config.yaml
num_attention_heads: 6
vocab_size: 50257
tie_word_embeddings: false
init_std_o: 0.0
init_std_up: 0.0223
init_std_down: 0.0
final_lr_fraction: 0.0
max_seq_len: 512
train_tokens: 1337000000
max_steps: 10201
Each number is 128 + 24 x the weight over its row's rms, rounded and kept within 0 to 255. Layers, rows and columns count from 0. Numbers have three digits each. The size before them is the row's rms in percent of the matrix's.

# q: layer 7 attention query, 768x768, rms 0.025, rows 52-85,180-213,307-341, columns 192-287
# k: layer 7 attention key, 256x768, rms 0.0221, rows 51-85, columns 192-287
q307 102:114096135149134130129137144165148102112125103123110092129118153145096134157132161114087125119156123175124148099143107164119108113130128121101107134140103164082116117185123125127101123150176145120122144152141125143154136108143158163139139146076137125079115119126128162071143158113134106076
k51 105:115131109097125144138158135135133119114143084149080148136125130149122123109158128111143126132149146118105120110118158147156113140112100121132131151149152134126110157162128145093106132111153134127132146129098113132162128129089121138119121157098116148121142135148101157105130125116098123128
q52 119:134111180125129123088150075099130127134093117123125086132117139140103102153148139131105110145144137107155137183182136093118097130136096151151132106095126139131117124163113133169154114165122154103091156153133126122152155115069107120116166145141108094116111189136126118153106167097175148154
q180 085:129127132135125117092175084074117144120117080129129110118173171138145138144151120121134105123091162118115150090120116100120095141125117140149058164081144112137113136132103124170129133143086118105123156144128156123088148181141127116101125132113122135107152117140126164161137130143089143172
q308 101:136123177155114108095141113130110128100106146122131130106158132142100145160101150125124135102136142090142070158150112132142110141110061162122073120098096119129136096156101134114131124158137131099113113112116127112156142149085103136085137136144136095134170133118148120115071123126142157181
k52 101:131151116167110141196102122104161140108130151140152124088129127124148118159144119119142138085155135172115110154140138131130117140136123092142148104156116126074157140165132110099147133129139130135156155135147143136127159152136143147101119124109145133146116161146111151158128169158093132197
q53 120:065144152131107125120122117091132154120128125118139119101143146162100130158139115118114131141152137102146107128108079093172132078121131180167165104202114120128150129106106150181138150121146125129109122101107177098120128106146119106095122118157115144139169134143111145111100121090121137162
q181 083:153133135118074095120119103127156109117141120150117129112167128160129150135066107110135143163128093113126123100090100133160181143172134149063128133135100099117111106077121144118184156110129083152137107139140110116164098105134124146125081101180116105128113171081097112129183143137105151146
q309 105:112127168100108122132147126132116140126134153105097122104124116145132104105111130130148174141100149056155104096118161108131107093187135168131143148147130129126132123103130187139136094108170122130123150140150140124143132104123115114119087170157110168101087130089098135130140112125130118102
k53 102:105118120169108090122135116145117157136138122149141098114119140098101169142140119162111121124109072111119121139083110120108126126103109120108130098151134142082159133133096085124165101155064139111156130102120103136135157142146157138137126118133143115109116135129128106121132156148139125141
q54 113:090145098132161143122126143157149130156147141076112116124121096136130128178127088103095139131121134149162147138098122129122166111077100172127141160178143144089111120119144120182116124124102120113123096117128109116148135158134140097152152137126097153134127102132153088091106191138122143133
q182 080:137116088140122112102114115130130084167134122184127149078103172170187147119137086117129129170117137156130143119164155138129121152144139115114166205126110153166153096138113101128137145125123146078173106124139134117137102167092102142107112108115131151133104157128129120072142135123125138151
q310 110:091130128097122179128162106152131118186139145116094122110117105093169127152121111113101147157119129139151177128120152146121125160081133117125142176135135146130108101125129093139146119141116124189134124124137104098132160144117157163147088150136129151088092116130114159101103145148107119156
k54 104:143174114177150115133159086090134094143142136150098118145149129123128147114129160155100144088127104156109141115136086095135133133119075151117128118118125154082127125131142142111151122164145107114105163124111139132144119142085111172098135106122148101099094103125148144135137115137120101086
q55 109:180132118148161103168142119116153090155140081155146115101128120093150110110131114104130162102095150126131110161147144094109116150126121106106132135121140154176090098147162144138149164115084104141165173077129103126135152114132155141141140151122138118126157150111184152122151112106120107123
q183 094:128137167126170139138084114127156133155160151106154107108127166109141106124140125174114111105117148092094106205146140102137120171152133139127102130137119158165080105106144112188123154116105106064157127102108133137140152129108092132081156095132151146113139164142101047126166130058151116121
q311 111:116168169110137117121169132115188133151169150105122097097128159128132090137140132130103138127096181087126127133114143114163128152102150118153137154126096137097126102145117121203130128104117136113122132110116119095109130144138161154096131139175139163154141128158190133070110090121130122156
k55 105:095091126118128128085110126155087122143122161163114127113140151143135145149140117139142109111158104088134158154157140143142139134149131097099145070097114109105137140163156127123134097115115100136095086137129166123134118159145123096140136141133146089123128185101125133128140107154100087095
q56 121:102118167111136094152098118125094134134127174112117177139114108111106145158107120141162153098085160141107107169147155123127110167168122123153091142140165143155079123167153148165154096123125148113171110112067120106116114133079112154123114121104124154124102126122111096152126131099093122137
q184 079:090118111151092101100126120111089109108116126149119137072125114138112124111128140162110122133073141135142124107182173131168117123128106145145154144110138139141148126151117138141154088157148118101129112140081125141165108141156123115132118113106121145091104131130121183121132159108139149119
q312 105:091131127104128125151118116148131141117108167092091116119108144148123107179080107139185123109100153122137108128118186153124110135139103124153095146151146154155132170115111100159102102136140111106160130116085175110135100115114121172124135121121139130088118155105156127145147149092123123107
k56 107:102143139149121150112104129137161188164142148146123124103114150121105109114095129202135124110172149151127104118084108128137146142131104130152145126109129117138128130100121129089166137130107158125144115141098144088119129094125130115160123134121091160115101170145171119150136113095131120124
q57 119:128106113117160081134107131144069109149135117156094196169143095155204153119145096106168147114135149099105097083139126130157133167155082134156154154134090151138125085115085180110142178101117114089122109122115117128132074105081129123124133100110119120110155156124039120152170154126127100109
q185 074:110149112142149136146131096085127115144131131131131146144128135113136113126154127115110176154133131104114159124112136133160096126136105147116118147099151129130131107087105175127157114095134121094154154156126137111112111156149104101158152152118088162149126112150142086103135157162137136142
q313 104:146131143125118116135100104101136093120124138143082157124115108101129123142126112138119193122118156157112126136108127151159138170144107158109131157138144177110093096111085169124111123124094116100139145146106121156152112100086078107165170116102096161102106188128078142098146151113097102166
k57 097:043113159114120070130103134132112119111108118121122126108087166147094114140152147100097085148143099174146121121113120133117162119146110134156152117126166082087115131147134093147118132120098155137132171127124124130085098091122125119082138148140105135092119174138134126157143126096132162132
q58 112:097134185134120100163132125135138131177113163177115143127109152126153169120136161113100146137121131122100114143113085122141120077097138110145066111116149142172144111112107108142126141156114114131112149166098134166134144137140096086114102109126138151097166147159164162129138100086130104117
q186 082:112130138109138113136134119111184150134102136128113135099153140095129110105150140079147125108126156145082149123106123114139149092157108153159118140107134153123135127102148127169150089101101153128116109104110109129131141160151153119110116132118121143093136107150113110115143112124133124123
q314 112:113109193124111140142130066129136120146118141152125132116156145110154151125117141133128183132141128140096147145154107118107085130141120141129118106100170168156082093126115129118155060130119145165146155147104149137125110154141130122093110132121106161096115118146136076138105124131144131147
k58 100:165139102102103143124150088110114111109129128151132100152107194122127125137127159177120099145152171124144105128128130130147112140108108102110102174083101092129139140141116125129137101151145127135130135102103108160161103124158089134103160143155142139132112124134108110156084121141113140098
q59 118:157160104121106104184111128138104078128110123173075178116107117129166107110131107105148130141135132125128098146104138143082130127156112058094155153107127108195079145130132136113089160197147132111168151090127128140150107153115101151133122106120094132138150175127119082155144110080141162096
q187 082:132115132170122130079140140117141097115124113189121109121097159118161147152142112164123160158091156139082139124103139086117093120111127146089120082119119091144091150119137138156106105114159135134145151117150141133119094102149109124133120154130078146107129151103109144142147166131102149112
q315 101:148105114125137143121122101119135108125147136151103147071086122127153126089121097116134142162121155141130110160109140119124140150174114150098103110128156185150111087141130087108095084136151126125144193097105140123143100141092075126117173143093109123162139189116141092139125134099133136066
k59 105:117114123138102112132123148162153133152104114122106137123115116163083141145132158146111138130118165143086108108096142167148183113124126103147146157113140134117101187117098130114144117130113146160137135131109143158101132077080107083159108138125161118128167086129147137122160128090108090136
q60 116:137148118104151101116122106062145159070114088104142149102159140112219128150094116099081141143139170135131133146140110129147086089208149116081140126136157099122083113108150128175109096116103133135120099118106149142156167081091087167075115159100094096082141126146151114160128153090106175149
q188 089:135147139116124081113127081115154132137140118122131135135139111104170119180094127103122141132069180122130105111092109116142084134166124093152140181138124077158154098111122117121162118140104053136129116150125149107127137132101119146124125123153076140130093121094109124137105124127143131122
q316 099:133139146112145088098144092129146174118122151150145126127125134124158149130076113124110148143136173143091106130137149113136103102139113124134115147118148119154079109097157175123132094147102151134084118136139138122148151107114111131096149115158101079136153145122121091186123151122161142180
k60 108:155135133135136138131107074145094091156138165141151133133082119160083099123119122139102142139137089150120148136133127125121128143112106117137121131128158117132147132097129142121149099163163127127117103120135112096127128121133123131126158099150120136142132145126128111132129164120127103124
q61 110:147105135151121113123131126139119137116122092135140176127111112133124107096154132138106156105065113177104160160136131143110126132140121156131121125138116131134128149139108147145150146088110133153112094130114133112091109171145149096148132105119091132110151091127138106156109166116162150104
q189 082:120130145157160128096157141124109101136136167145138149135085129139147135119160119120093151104133153146134101111180157099161122118132098127100154116134148133144114194129098125102160105117162133121122097142113102129116145117149132121128087121086112143120133172129108171189096173119125119139
q317 104:117118126190148144113130106123093131126131133074130125103096107105099163084130150073150155103121083173136132147130152135111125090145116141083140122168133131166094127163150168109136139143123121175147135141101113104072117147127167134172133084145139161118151113134107191162094149116111131099
k61 098:137125097124138093126118121133158095097160083121103159154119098095103119119134103157058141121156096143119087124116155141132139112154151192101174134159147152117144127150169121167114112139140114125165130118134129173080128100136133119165122135120099167145134099122117120169177068106118127117
q62 117:104114116135180103110141101153148085166167163159138110126121156141137150061165161104074140104108113077170143135123144130085124166089124117105099117129113144131121117133147131096151135129150117155123164141095108142121123165131132133129139141134164122128166121138128165132143136143112133157
q190 085:130102142131155073172111126138154118078111113142099120127131096116121137133127133129116177084131102124139151138167115161109091152064124147132127161102115084095100168126113125068174145118124093127132118150161091108138103138097139097115121134141119121147142097123130150099107115163145139143
q318 100:073139136121125146117156130098131117148143111141156100164130128145132118083145103150093159084127124111135191109125135150074129153050165133100135138070168129163122112130139133086154144148130168127102149164157117111065116147111152089133141148152155136137122116138147140138092162174134161148
k62 104:128170121114119144100154141100130110131127079126131117091112093122102105118165119132127129122144166144122136091125123133100153137151120105142182132128093168051164159130093127146144108158122107116140157106120086153153196124125151128117140104149115160126116117120108108122143079100121092127
q63 116:068073117124151136104140136139120171163133146123104158099119122120081081115173160136143145118156100132119115131140133077130110137103165130162077118150154122085116150134116114140146126136129142137189135124112136124137157120109132106102149165134126130115122133114149081109103133142147104127
q191 085:125123104092149088109127175158144174127076131130147152111112145183134116146170140122126146131147117085149121151105115123107097107115119107170089124099129181143118134101113126160083118096139152105078117130121160107150140152102110123121129123126114126153158139129125103115145128127120158109
q319 099:079129116143112146137100119125095150100102147093114138148100133141097129119171180162160120160116143136161127148137136101098096169151155123143110108122153124136113174111105118133094164154084121131150118149120144113137118150137138145164126135135117167108120181101149067135147113125153087130
k63 094:139122114139115095118125144117145168112145142102164112136133157118132155156135145135128150131065117150108121131141142133155145161162134127129131139092141122139125078166113104139156146094141122128147115139066107080120082128122184114126127104110160121113110102124103107152161114068124153133
q64 111:134127152067170161085132133105115118134148093130117151118123120131143101138137159102143113139179127118158138104130170168086171112115106118153124175106053102146121148145117153117116128129149111124138145079156113123168141119081116126098154091139146105170148154129126133177117137151141094131
q192 082:115146167166134147132131156146121076108109123100088150135135150105092123141144150100150129110148112158138132116125105138135165116107121100124123150146117119058122133131145176087147160088142106167122154128207140136142136126180160098153138173131127117143138099123133200163122141130112132140
q320 106:116117162132109111092113151117133088152133100142093099130120130162113106183141144119158088094131111112137123116093098144161117120121131178153109170168086078107180114144132165129136159107174115147176150099160118088094109088105158125113149153158138145111126157119081165160114152163148122159
k64 099:150164108126131124120147103122087110157110145123123137169109101132177188116103088126135101131147117152109149144109147117151095129140145132139121180107125150136166133116148126154112157122066135148076113187131135147114118095111121149150106116142152136107115159155136123140139164099122119101
q65 115:094143137115126120111187136076126169134112112109137148128119114079108118102102137128103134169148158131109117139150159121181124100109174149129113160117114142111147130105122155153119140093091111117117110117152132106098126151168139108103149166117161135142134128114136160134142153141155170156
q193 084:156108136107125105108136131068113128110126102072125125076127120124101134109090124149116114170130128142145069164150135120117126115132150137113087172158116145151147101110155164148133141127136117132112123173113146136073089068167135131157136137168123138103123160133092140122155097163129130141
q321 102:147102121114136123084124158092113115139131117138108126112116138096093135133110148143104123146126156107100121157143160122112147086102150114142107124132078126108172136131131148136110160149128138117122092128173138123104134108169126128144137128147125080141147123142120131118153123139125149124
k65 103:156151121147118143122095151175124113107084077129105112115133097141128115130144112073138097119124140063144137115141138143117131090125107147112122116148092119117116110110138128122115146113160109128113146138131139068125123155172140124160098118132095123143135167142116119160124147149127107130
q66 118:112201144105105124136118135127139143124149132120082087175135144159160157093135101138145137166094128125116107152114130191147132118150103106088069151087142149155132141109111128119132123104085089134143102096125120109132149156122117133151121119143141131129124106087097133101148109162158132147
q194 085:064124144123142150149075121105117138160110101171102103091157125113139108096135074116120149125117104069195112108128175131118117187191094116121149129166111122139108147117106132137162088141122173152197132099125158143145111110161151106120134092130148149130123096094108136117089126095134124113
q322 095:085120116110138129099109120111154125128112111134137131081158126137146117153138083104110163153100142156095066124125118125173137163166076130104132143106145117128087167086081127140150111139125136110139128132119145129135124147093127136113138098089131143157177144149168108127110133120143142113
k66 097:111127142138150159140124089139128142119119149125100139139114108133105111137129188146088095127126176083123186159142052102167118086103140129123123120107109143177099110092140116143116150119130082084130083162127145132137141109137115123113130122143128133148127113127137084160118096121178123128
q67 117:147126114151158117104166133118134100133159156092120121090147127122106131080092167163087120146117093129115111176132140095126154193121085105133168173169114111128144119147179129166146129116131105156147119104149128088134140132190162137158110120156144127154107118142137146147186124083138115149
q195 086:123168087129180091126117139113133128159114081118102158078077112114078118095121080100138104148118170124122107103096125133132120121098122089152111158164096152081168109126090125147126102119065111157162109102128110115143096085131140141160098083130115141127124178126098117144170110130164121160
q323 097:136151101145168138139142148095129132177162096114139147117082158113132163090143134109078154182106126130127116135090136123116159090114099152131181143146124100085121135127100170157120156140106094138105123119126114116141132154122141139119144128140119131145157116103106127092136083161136136139
k67 101:171109157132182146117130124123134163122162155131158141116101126104130150145105141129065143136126155135149130129116128128162108125137148128130166092128145153142124151111129142125130084145133144121121128113134114106117131096127142098080124196112132154131107098079131114119108154118137131122
q68 116:103123106125079128135116109102119142102127125074120147090125124127118102103153155151082125084105144183135143144185119135140156123137138152156120124152116142115147096151107082119127143174147120145107096167132131146115139101100119129111170133115129137107141099131161099086148106148146142136
q196 084:130127141117131135083107161115144071107089078129156117114084139160162127134117152152095127100112150169127092125143161119105139136118132126157131150072140136135103128166110137150075134136137161077106153143175128135097116096162140151138143156123154172138158162091143134117126138116124105104
q324 101:149108104148107146115100154127123120076093097120135157097111148172117124114150142120121136093148162190111104154154119119104129113110125092083077116113142152142137117150122114130151159129120152127115095168139169133114138105146150115144119111086163127115111125134123135173112115097132158081
k68 101:133092145140135154149144154151112105147105122138154155138124106086110124153140130149142141153103118098110110105162155122133116137144192080161123102146156184159153095103126116126130099160114165103142132133106114160157138099165139166155138159130129112134120143147124112139121107123154117145
q69 115:120088114194159119096137127120105093116120118154104145112138129079096119128138091165127127119131124121165111114150141116153151157160124125090136137135127155131184099139103136092131151146097128133121149119139141104145150108096087118110110089130137116115101138145104125143112119124129136167
q197 083:111176157129157107077130126114109165152128167100160112130095109065099107135104115117153142091122144141133112129118105115163140138160116108146147122144084125118080093142119167127159107162099103156143116121096178145152108113126106136126130126126109121135117131132139108144102159157130167096
q325 107:100146137145111131136139112103087120134128109110124124163126114063113125134157093120141128155132093133131119131129132103130135152163135141116146122112098142101129091129141167145158109156137155132127161125160155112148147141074095087110096129169175130140119120162119119136098127130118150153
k69 104:139140094183115113127124090163155165143133130160142142086118138147140132116160102085105149138095137106121160101163128101122119172152118152132104148122114145157145094127132131143146135108135141176133087093145139135110066116161162160126152128151163142122085113115128074138160153089131115167
q70 115:127147161112160095142145106119109183107134130118111116148116130128120109113068160096150136172108100088159143117129089165135106150119136141170103137120099150128144119117121119143118116093142145084130106162134154090115156169131118108127136137141128144134101103162136124150156120203156113127
q198 084:140114128129160096126101146116140176106155115083180087148136121182133127141082133110144128120075089116122114148123147153121103111112110130130102151109130117149179130161141125117106122099163134125123129185168153071139132105126107139155131190148104113116125120155150147127122160158133122156
q326 104:132172118130139096153116141088122152103146116112132111127139109174164119134102153124152126127107102138145116144125136156098096133160109134146110161128101139114148137132152117099098085128139149129120128153095138090136130140149122096129125142082085117135159125115140108139115155146158116155
k70 103:112101115132094187172113151169124127149117125146125164089119141081119129139137125146136099134112155113145114098123156108153170122112126125172108126113130109115129081093126115135137125114098183125135103141124105115131112098130113118144141116150134123097112142140120129127147100129122111119
q71 109:183136131094105097082131167136098150117161096104134139126148105145129121092124127164116099106124136098131145112098143145159140081094119156132126101148103135134138109126144137137131142087118134102117126160150179161137131144133120111119164159148099142156121133166120135127121154130136099146
q199 083:149104108183115148075101184113107123161098110120151128134119104153105146128154096145098163093108105148179157142127143154102129095163153117096133127098107159114116124140154116110137130120169181154179118084121184099128132117178158105155113153109124142137120141129127137089146146128128100123
q327 106:141150102170154142116170131153086120174122098108152087135118119158114141114159144147116136108151110147101151160124127120127160087128123116130138122104112115168129138156157139102141094127140134078122130111116185135115138147155108114140139160151115141168160157141123137119100124120136088134
k71 100:105119164149131146113141141148129138124138151137105119191155122131136105121122153102141087103098157104127115118165147134138125152112143129117054113158084119150117133133126117106105147123145142119117142151129140085090112108158136143179109107099149120126150095148129150108118089133115124089
q72 114:139132095093078140139128080090099119112120106124161139107141131118170142088141108135119094147127133122124135140146089137105142100142128078128104156116099149167158111148066081119117143142071159081116090115140142149097131108133149174118122143128138098140128118191119109138113102125113156181
q200 092:125105112141127134129077098109149138097136084103140161126159146126137110142110141135174117090135157105144124146110119141100108104165119138084128123109119142115118151110145138097109133104133139137116091091108145100105102108129131123121128152142154129095122200101096160113124106143104121128
q328 107:123082068094069133139138134120155115121093103098129130123145190142133130098096144159120108116084166098102079108127138130132121111141134128109132155089127160173157082121104115090115131078094097131152118124088155150064134038161126156086147122118172129148122156138110119144118141130112103146
k72 111:117142147170099111109133125152110105119116132140136108087111115155108125130175133203094134147080114127111096121130118106143081143117139157127112112119133136148122111120136170132126126125126124116148117147137127110144114118144168110129130111124157147093115135144143127096091132090113109132
q73 118:120122128125113109129090154182146132155115100136126084166139144141074157158090138145106134115159121118116141119123108146162095128135119157137128142104130166116145088108119116195068139101118121100096162158091132122132128133119130095131135180125099135126117120109125123124111127138138157178
q201 089:167184091154151109094140139149142098165106086102116136092093111138136147140105108086091156121142137125121135140150160140121113103118149110116129161120115151151143168128165140114091144145126128126123104149151087166165153154139107139134102175112131135140143161128159164137116125121105126082
q329 106:138144084135109091152105109130152104148126105182101128158105109127080145125111151142097144134122109147093141107092120155149127125131173146120122172146117136163103106132137141112151135099105128141131119139111121160147156141135142121149132141087136138133108141106141121124098113117142162124
k73 105:147135129112164133131135188041117105141153088119106114117111120134192136146156135077131132109118109127173138159127123117110068098143106141133111153159138139137088143155116112096117142121120151110140135113140126109120146132104116118151153093127148154114124120120128141152101161141105096156
q74 117:094167148086137111115149161116139126096096131125104140146111124130121167088083149130093121149099154104143113116142140092153139105118127140119107154169130117143136155114180105156151084127122128139165141098109125101122115149170112112158170148138101118137124077117129095116138097105156174155
q202 088:120135113083129096168134125142147141126080141148157177135123121167079136046089110102148138179129129145139139127134123135078117170115142149163130179164121145136158091147146151155162081160143135126136108135099130095137112162127107150108167172176108122140129138148125132150149108138134117057
q330 106:106167111085112122169166120147122122108112119139136144132129142139106125080122108099089157114129166083135149157163118149130110130135122131101116160150093161163120120127127114145155107144113090124139124101111189086110132112097139143125112153159145080164101102150099109146093090105125130129
k74 103:124123115107141149139141096106135134138115148094100105136103137091100134131140128135102160112108097137114113146087107120148100127141159138165104139099157140095127139176119140121146132126142118166116095119121123121129150081134138130115146083124174183114124093144157078145098153103119108121
q75 122:155152155107144150092147120141121151149109170152124095177115184099132116114122161134100137104110122075138120178127140173167096112137120122115115140142142145158133161147112131133105133135109097132176152171094117158143162133083119148136096094114148117117146120099124137124187109111128131131
q203 083:110139147127092156163145106144124120146143115157170115095171121126133108143149183127113139090182150105107126133155094106148092083123116102129160098106111128137112127135152139137137144145158117106123157095153134122117123124130134124149138114124089155079085160152155107113142149131145125154
q331 099:130120105089107153151142131156092107133118151114103150097143169146109098094148119122106143135120132095146094123125146156169102130150093107108121118139122161120125129126124087107125131100111127141158125141106125135141122143090153117204084123147131122138126109136146153113158109152120151097
k75 105:113113140105119101115117117136169158118118147132128114131127133112124153097125134118121130156157110183116123121122138098083088109125129142107121127133106172166126124139115151110170103134131106142146147128122138089121139095136131134142167138096130136123113110122128097134072151149096129112
q76 118:103074136100093102188143127118124136111134145096154146123109146127142140136121143102115172138117091193154087138119116127088128107141128128140108104114138109133091138125148114109125128181171099130133099120111139128136156140142122086126141192140134145127094145152163142093135142119160135148
q204 083:120097143057105142166125136118136149096107128149136140103128177110130159103107110132134100141104123135129155152120136112117175124163118115146126112111137143157130155097153138125089141132125142118119080126097130158107129106103108132107132128144120131094129113139153146117135116152116119166
q332 105:160100141128129125159099107141096130119126096116146170115161143108152160103106130117160137135126099187130100172175082170133128132160136118136130104111134084172104147151136093124077110184119085068094108118154135121122115151085106106108146113128145127101074138112143117154155103104164172138
k76 096:147121147135119162132098116106137152145114167119116125114131092111143106139167083151120159088142127103142109155151101100137177147151105149134125096131113156150124058133118118157089122116129101120124143125083153129137141163119108054121114145149110098213097166109131082140122112118120104069
q77 116:114106159110091120074162114133167182146106150102094145127136135180116157135174126137144080128129161123149155170110171127118135073133140164054100117110182143153149144175127093146133152168160167148147094136122099137110159086126113127109117155123116146079084090153155097134130112149132122130
q205 087:136132155158120139138121156137142123105085116125146146138171138123156135148124138176170065123097117119149140140125154138096138139145123093104097099109127108145154153143151116127152122136124125114122096146142123126135155095143135126090103143122135126100113161156104129119145142126111123113
q333 101:114150148109112119141134154139118138127118106097113130134141114172127151121121128164170114102070182123123139156128126135118110158119112059086124048162157179151160154122117073144120150143148164131107145098115116131177156128145128116175117144121148141099131125134148124141161152124125143116
k77 108:109126134108101105119130176114136144133127173141165075172149148112116100128144133154133127119142086118096120122151133135111095154132140118173069106092156116159144128139146140134172091124109147108158112138132128122083096123082117150158124141124177113145155125127101132079080119119134104156
q78 105:109113144114127063063131090100119145132126108177085099123118129144125109119093154136162100133145133123146142173159114109115079189161111155104123147119155133133127087120104137133141136165115078146158128137123157101111140139096136137120110144113146111129121143122091127121144137136141121144
q206 083:122170121106169133103116114127145131097121152125096110141111119147105122124095142074135120091174107140142119189126095140139098127132110129109114084152143117131121071140145155114107111172085131121131132130127139138124110120107133153134083105101121134140120130090145143162152163117120152096
q334 097:070156167102117129108134081133155137099119133162083113113171179144158106128128123136180156106126118125149131137130109085121119161141123144110104109106095138118110114145132099167173127130162137142152159127160167163119132175121097127118092145138157136126079149113118132109146163120088136140
k78 099:132098147162122162152103106164124114163088172122128140117142153129151141148120121140142140132122140126145163127117112125163127123121136137117118144116119109132133129139145130165117133102129103067106114103100138157133140086116135117076110137119091125124102131122149109199133109136134106157
q79 119:155166146140129164138120147094090100148121079135119130149095100154127117149122132113124149142136110167072108176157095137098141068100111138141138129148107122128159111171157098135123151171167148108110106138138112098096134124147119156134121163140137132137168110143159085118113134139110129106
q207 091:138160134136112113076130162131129103151121163148110100141163082146102122126093174123125105146137148129102127106115144147118130177126123098161175151132121101118106126115105157151164123129156129138112098137147109154159096114147091173142128105104103184151171119105125129153147139175165152126
q335 093:165159067106112131114135142148125120090129115135099101136101103164121137107132117137105097138125127126117142140202148149071177104120086119142115152153044114081150157155140114173091145176164157160111103120159149088120122127149104159103130156152111165112158118160167097114148146153095146160
k79 103:148114100162162127081126135121153109149101141107128145092125112120123123088112119067156105145162076111130120139137128091160136132113122121142147122161164106134152144163140133139110106142126121129130124131136123138135140136120096127132146121111126084172126135121137167133121115098138132150
q80 112:165119110164101129096137120098123091156118130109123146123135145135100128107112153168144139117172143132117149136152152104124106107109112154136131039106145126142148124112154133085112161097121105138119133132112142124153132131110135115127153169128154134156127088092123129107146154159122136113
q208 085:138118113118169095084119145114113146143128081125125099099138146167174118145135102173133088120099141080109153126105166129088147103074129112111126141116141167161129154109173140161155131125136137127128122152122154085084097095148143109145129167135126172116111101133124167087132160136130122089
q336 108:136149159145092119109118160125128115107157121097098158161127164107144135122146151137111102121139158153094148139136115112131138104102140138090131098077133158147134115096134121102180148125138105147135168140131133132175149155097174115122124127129164105175093064125137156119122110171098151099
k80 102:144127106158127160144101121128095134129113133139139120128134118129089104080144123103148100111089134148105131166096122112094143115150173143132085136157120165102136153109147148181079127136160167144126117147120123145175125164157087119173086175105149099155128114147147121097152128086126109102
q81 123:130114130110134180128129137163158120156140099122124099114119096116171115100123143100101134086136119127116099136086135132140126139117114115135120123132162115093143098099151154103089137137137161147087199100133092139168123151109112075121148150124115098083142141141110169113112135149139134168
q209 084:134111102115140173125106120139129121138154163108139119110140141154174097123147137136109105119139125103102107164152158122137101143143097154142081153108197137169120111109160106126114095105093132113140166110114126129157121168117115097153174166134121087127142160136159102131130109118159104110
q337 104:146112132154132161123125140157124157139117110101128102143120114112141144131102124116129136116107119151128126127160197095124159128099132126117073133140174107124147108107187138119119076143104119098091145111123085106128117170125148147131179178107141105092157125156127129106099130136099112160
k81 108:141113130127126087127131119096115167142152139119122151121150135144137116130136165165182136116137182129155104130158137141108139129132140130188126131132092159127100132173118135117071129108162132103132091120090147158107146108155123110141139130153160144128150188149115121144137080148099116122
q82 109:120134157120128178060098150135109152121127163126121146096137126148126172132113115163098101115183144079169143102119115147113092124109124168131102101124109122121130128135134144121189129103106133126124106132080111121153134109139194108134118147111147147138136150176148131090104116171120108089
q210 089:122143130140148109086090156129092108106153137131139140147139123191165118127149131195113097081121139144116151174123148125124111150103121117069098157112099150163117125129108132131168136113150145118163137127118153089124103108107161134177137128086137096133135107109136192098176145144067073082
q338 097:140161155166133133154095161149158146122136165105101124137113162172123168118110115161127111116125132118132123120079143167101136160127145160138120112167127161114175170087149134092149138092088118125127077144129146111152145110123161112158120117075111118132125133145121165122164138123134136095
k82 102:122101102109122127115124157150125138150124102139130120104108125105108139110168186100134116118123083143105135133142114104119172122130138102111121124119162103106112121139134110133110152132126113105098139142142118141108116131128135148146136137142132122145136123098126112123112091144124148130
q83 120:133183150114088115163111138145144152114142117136133142144139139097129116115112128122124142124143139128122122116155131102179134178116109153127143134178138121071155129111128159082073145121139139129108091173179110122130147110135127093133139110168123139130088105129160113109112125102110161112
q211 083:140169130082146103162130109152146152130139125100111163135154134099106142125082104130109142127117159126096094081140135096094130175158159085148148121123133079096154136119118124114074166142122118094153095127127093143158115135122105116113153075158126149101161128153151124147115082147092149145
q339 100:106148130077035142190111127135154124129128169107098103162123136084136133137160120114142112159097113170111114150149094134136157139102130115126134152114108090124132102125125158109108114130100112152171132159152186120151145136102138114135130093180092141140128115129155138143131114119132126091
k83 099:123119137136143122138177127115074137106123102148148131153130094147120106143140156157131111112111138137124108108125125120136121113138116143118126139116100120109149120129150159153126131162123138133154160136126131136165139155168086115140142138131115101113128108150130122164089140135112152148
q84 122:121104142090139130106159150136141115128127145132145114113126100168127103127115125107129092157076141112130158093131113125156144133143125165130111158113097120079104123136105129139092105109128164099125143094182106121127163077074132142115156146117132117144153119167151129141130109150127113097
q212 083:115142149089107129182111116119154125143179175112121122139157138114097103107127123127117120123162139171106160134089093102166112182130125147132139154152117106076128088138103119116143156098172106129110115113108109078171107107078124121146146134108109100122143176108142085133134144106119161123
q340 106:149104114088153122109124139172124154147096134097156141145142138148121124133096086122128099094127118139166131091117098123123120164089118146103136120153058119137127129154119140103106133099112118081107157125163121105148148153091130140139128119139116093161150114146135079147137145090127179149
k84 102:128169129120173140139132159124109199136141172090100155141120164113133152143140104174172125071165116136114143122137142106128128142097110123146130118085129102151134119103115123149118125151137126156094114146119107165138097143146107146114104099119136104100131106085103114124153099132110144145
q85 111:109106121134159113168120116163125109164186125194131121113141107094162134129154097139101124142102127112114129155140176115114136132134139105112129095113130143144120143114120130112173135111113137159115145147133128077133108126189168148113110111175132110111124075146151086133138140103145113135
q213 088:103123134140158180162110112109143158114155137158159158110139151145146132159109116120133145088108077112161124165150140136109139186151149138127146113126098132158123087134121125128093161160104120131122130149140121105184151103129124156125125171132133091123139123095166100124122140108133104154
q341 103:095066119131131143147183096096145146166159103131123066095131118096130119149185073118099162144148166117105167096141128121107126171134138124156127120096093101095115119130133144162117101126170147158121111086118104083127091123118147165096098172122109128143123103148140137093122162152166115161
k85 103:151103137143107139137155132139116142111083101075121121073136125155116146119127152124128083129179144080134135138157137125102177126133094145135147127136132198150126166098140112127127131178136150133113088117117115160133131131125101084159139119117169127133091160109128144076144125135154131152